Part of a small language model's weights: 3005 steps.
Each number is 500 + 40 x the weight over its row's rms, rounded and kept within 0 to 999. Layers, rows and columns count from 0. Numbers have three digits each. The size before them is the row's rms in percent of the matrix's.

# layer 6 MLP gate, 704x256, rms 0.0528, rows 435-442, columns 128-255
105:487577469516515453481464606520473467470523474521545477548519467540388421559507444583479463462538509468529549422603463500534497542561511478574552532484525435492544521476505542445420546543500504443476462544476506441502511458493498511473542466561499525466490480454549454489471513471477498490445448552466474568482525442489533517558496452555469530518538525416476468506501517576457513543556
084:518551501570505560562448522510506420536500541470568473471538491517455498549482503491475485527530480468447469512537473448539514489521476493492488454579509522442593411484559527494536477488568535542444593428466476506414465469560508441509492457473561566454439482475474495412458476509523521502555494508472513476440544489482435466437476520492419429450545429476524506528450505510471513483486
106:492504528488502528528526513487494535538526465546457495471528513520441520524534438444535498448473489537583518465544436536506509586538552502598546513469445496448493518458481521504542458485446462501476469431497532384512444517426519530534455497525512545460477495520537508509509565466560426467473455542503538555482511500491519491605481496539457523520481487497485496570551472498488499574538
123:467468518476467428443518539556518500447482566588495533507518537508463574544538561461507489437457528437506562501477468508532499540483511540557506526476425476489457473423553547438489507454472534469488515380532536481504548453528463513482524411554531579443457509429456542495472496495550487506491412468492477498467542536558536490495444524505497561539520456511491509518491513492572525474592
088:536500484481500470483436443467482483500464494533507526501459545430504486534536543470458522507463485421543526507578482507544456383522432411513467474587474535455469505554539479504534504549508519516513533532463529484421492508454515526512495576482527549491457514509564519475627556488434471455539492533502540457526493544526443539423479438476548491496471563497529469557492515534519521552523
107:473499496478482466472471466489560466472513518586446481469533479571542576571430497490474541522510471437478495476483478493507443499451478466526450572478429470522427539493473510480517454480508526467515516498528539459584548435450544531491493554466527482497522526453493498538471491528495510535504469518493470587459476456494504442556453501497478456571522442567454466496489518456415448586556
102:503488474533566490444485574526508482492516592538475536503567453546515463543496498562452579469401520471623515405482509510508519531553529500516547497457452510527463523525586521537497534450494501500515541504497536557531561477490513468492555460513472533507475487526512504513482494465530516547540526499512442562524564468443501523500512479500524475498583423436519484465543455458483538539508
099:461480479516495560491496539571508534520490543464455521505466476495463491473462423461518505524468465474583470524478463560594474476534512519520528486482510497481578486513461496496610496487532576508451530470484499455518517524513517497518484476457475544484437457447502455447518465473543484470469550483538521513455528502568522550523455492519510463517490504501511520588549494520533579462528
# layer 6 MLP up, 704x256, rms 0.0528, rows 435-441, columns 128-255
103:485471479456508517497497493478506468536542499481485530435465501425465551448530519453486524485470498437500529495474513544480557496564473468484515485512518594480545533530495489563540545490441501496486524531528519516549491542425458477512493545538492480519558484579473543420534503505416571466530572494409469542504519550563503447474507501476539585477492442585473548482443407465542536481495
093:550490456476482530453480463503508484529474535449500485462549515528493503504446546479479497563469523482443525463498424528486481513600476559516517469480577531514470531523547509418490504435513525562531493523520479488557502409530479463481494441497455541516551516480450511450526407522476475514468506503478483591491452550516476404494508502439551494534537519488471451537496487513480515437572
107:538528522476512434534424542511513564533481556479472560508568562430490514460505485507468407478514491550472510546479421506508584419537524484514494525488498507518504583488552496471458531498499516523437576496552459556538541478480517455446503513585529471561537446497490544509467495544447587568519429448495503517394554496470521518467493520499517601466546525509577430470442586512551525496549
121:537514460542515512485455506496498484452477481508441490510531522472515500548502465451518514475489523506448441505518517524543496537516479545531473523517492490537442441515515475488474569571471521559468520478603561540456426546583494547511533473488453473515532449468491501540479514534536501419515442504488502452473452481498528454557379493483455558524436515493540492503504506483540478418555
096:491578414474477495503464541537488565468509500484572455511465512573452471497557480511520567528434467555513484477556449497542529458437491494472452568500476465531539465487461514509440511525520457548454489485543541502462435537578479478482540474569478392521527505515488460510493423473564521481483506551479490490478558358501548541528495534503560467484521536459481478488516552550504476461517
107:505542499456540421438516464500499553478501499482480554487466500544412492526496460480539471510485493523482516558502503574475536488513511594564464495487475474541583473480513589541513426500482494523529551498499500504550415507499469490521503533538502488436463493451499486552454529501504559521554495541541420502455516497490531499497392540553494578577508503545455470490541557495502449473520
099:566524466474595502493427443530465516472500540514509524442419542497441544508462589522559510473545586494539457556432559511557507480567540513498473456535501466440442509511466423486522524485529548528478506528477508557449488481436463486447488505483510463420491440487467479493488513534596510414509528492506564545430463502562515506553458527484510499517562489536433494500522515501448504487531
# layer 6 MLP down (transposed), 704x256, rms 0.0528, rows 435-441, columns 128-255
104:452540511436558433513477449520563500534540485477537499470502537535593520508418462445466500472535489543456465517514472565486501501516555588490596530437517496549592468500488533532478430458487508506514518470516409438539488477456528514520558515507607545520484535513474492612490486431536541484521536554546533548443529461489521517553565576501465464487507514507494529517476445385538469563492
087:513521547532475438510460512471530504500531486485553507543550493473553437464525513538429547406529504499488518530528510559519537480499546475478493504485509504511474547509466446457523468519494482456478531492493521453472532552534502512529533543530522520468400398526532486476488518447529510482564494519539506389523497512507475563476437537447463452491602376451571511548607542453552532548518
104:475467560541533434483473471432482511509455500492473582460522519492535522529519497419458467442541410501534508493531510510437515541499452473608475473487454480493503478497501443470506517454409504454524439463487529509523452487448522520518524480507451499467538502441485456509476546494453481471501477488457520529442506455447466414524473561520445549541456564539526563463563522536521447524562
117:561526479578468560511498460503503491469496437489463504506547536445530506443500444562540515483485504492492449580480524530571494463492526490567491521492491490429498456534492490494516501485519524553487481507596465430432502487548461527446475526480495412505622536484508421522457501534490476374474500492534472529559474551524496525512432478428506455470548509456584503540466480459452494508512
096:517478514521553484481469525528522465498494603485431440505475496491480502540469529514524451488461515483544516510533508475530462508572530511391546545550515459512511514450485511510534508539496545486519543604500461502528529471461503522565459496501456530509585557551430524509528506480501573566455541504464501430542473528517522497539530523462446503535538492461539512534534455395527482526512
109:492544451433464567502491469551572547540433546499391479480435553462486397480522480538566486485490526492506494528557545500490504555436498481508431469504499570511526465524483497490470518390532531485547488514531531490465510481565485475470504526564518554606458510463437531471559533507414480481439532510565530479537505521551421544514445444557484533510502529524435515527411486552486531455529
100:529471531514463560509474443519498460517415460568529427473444453445536488575505494545486430476520600439492515496485432580480489434455505471494458482520529525532469539458536466483501562470533464446574485504529463527456527474495494545550477469497503501429465483481573475527486501441454567505497462448490486508535575406500476439505487545523492525541477522548513526495490517473515439530465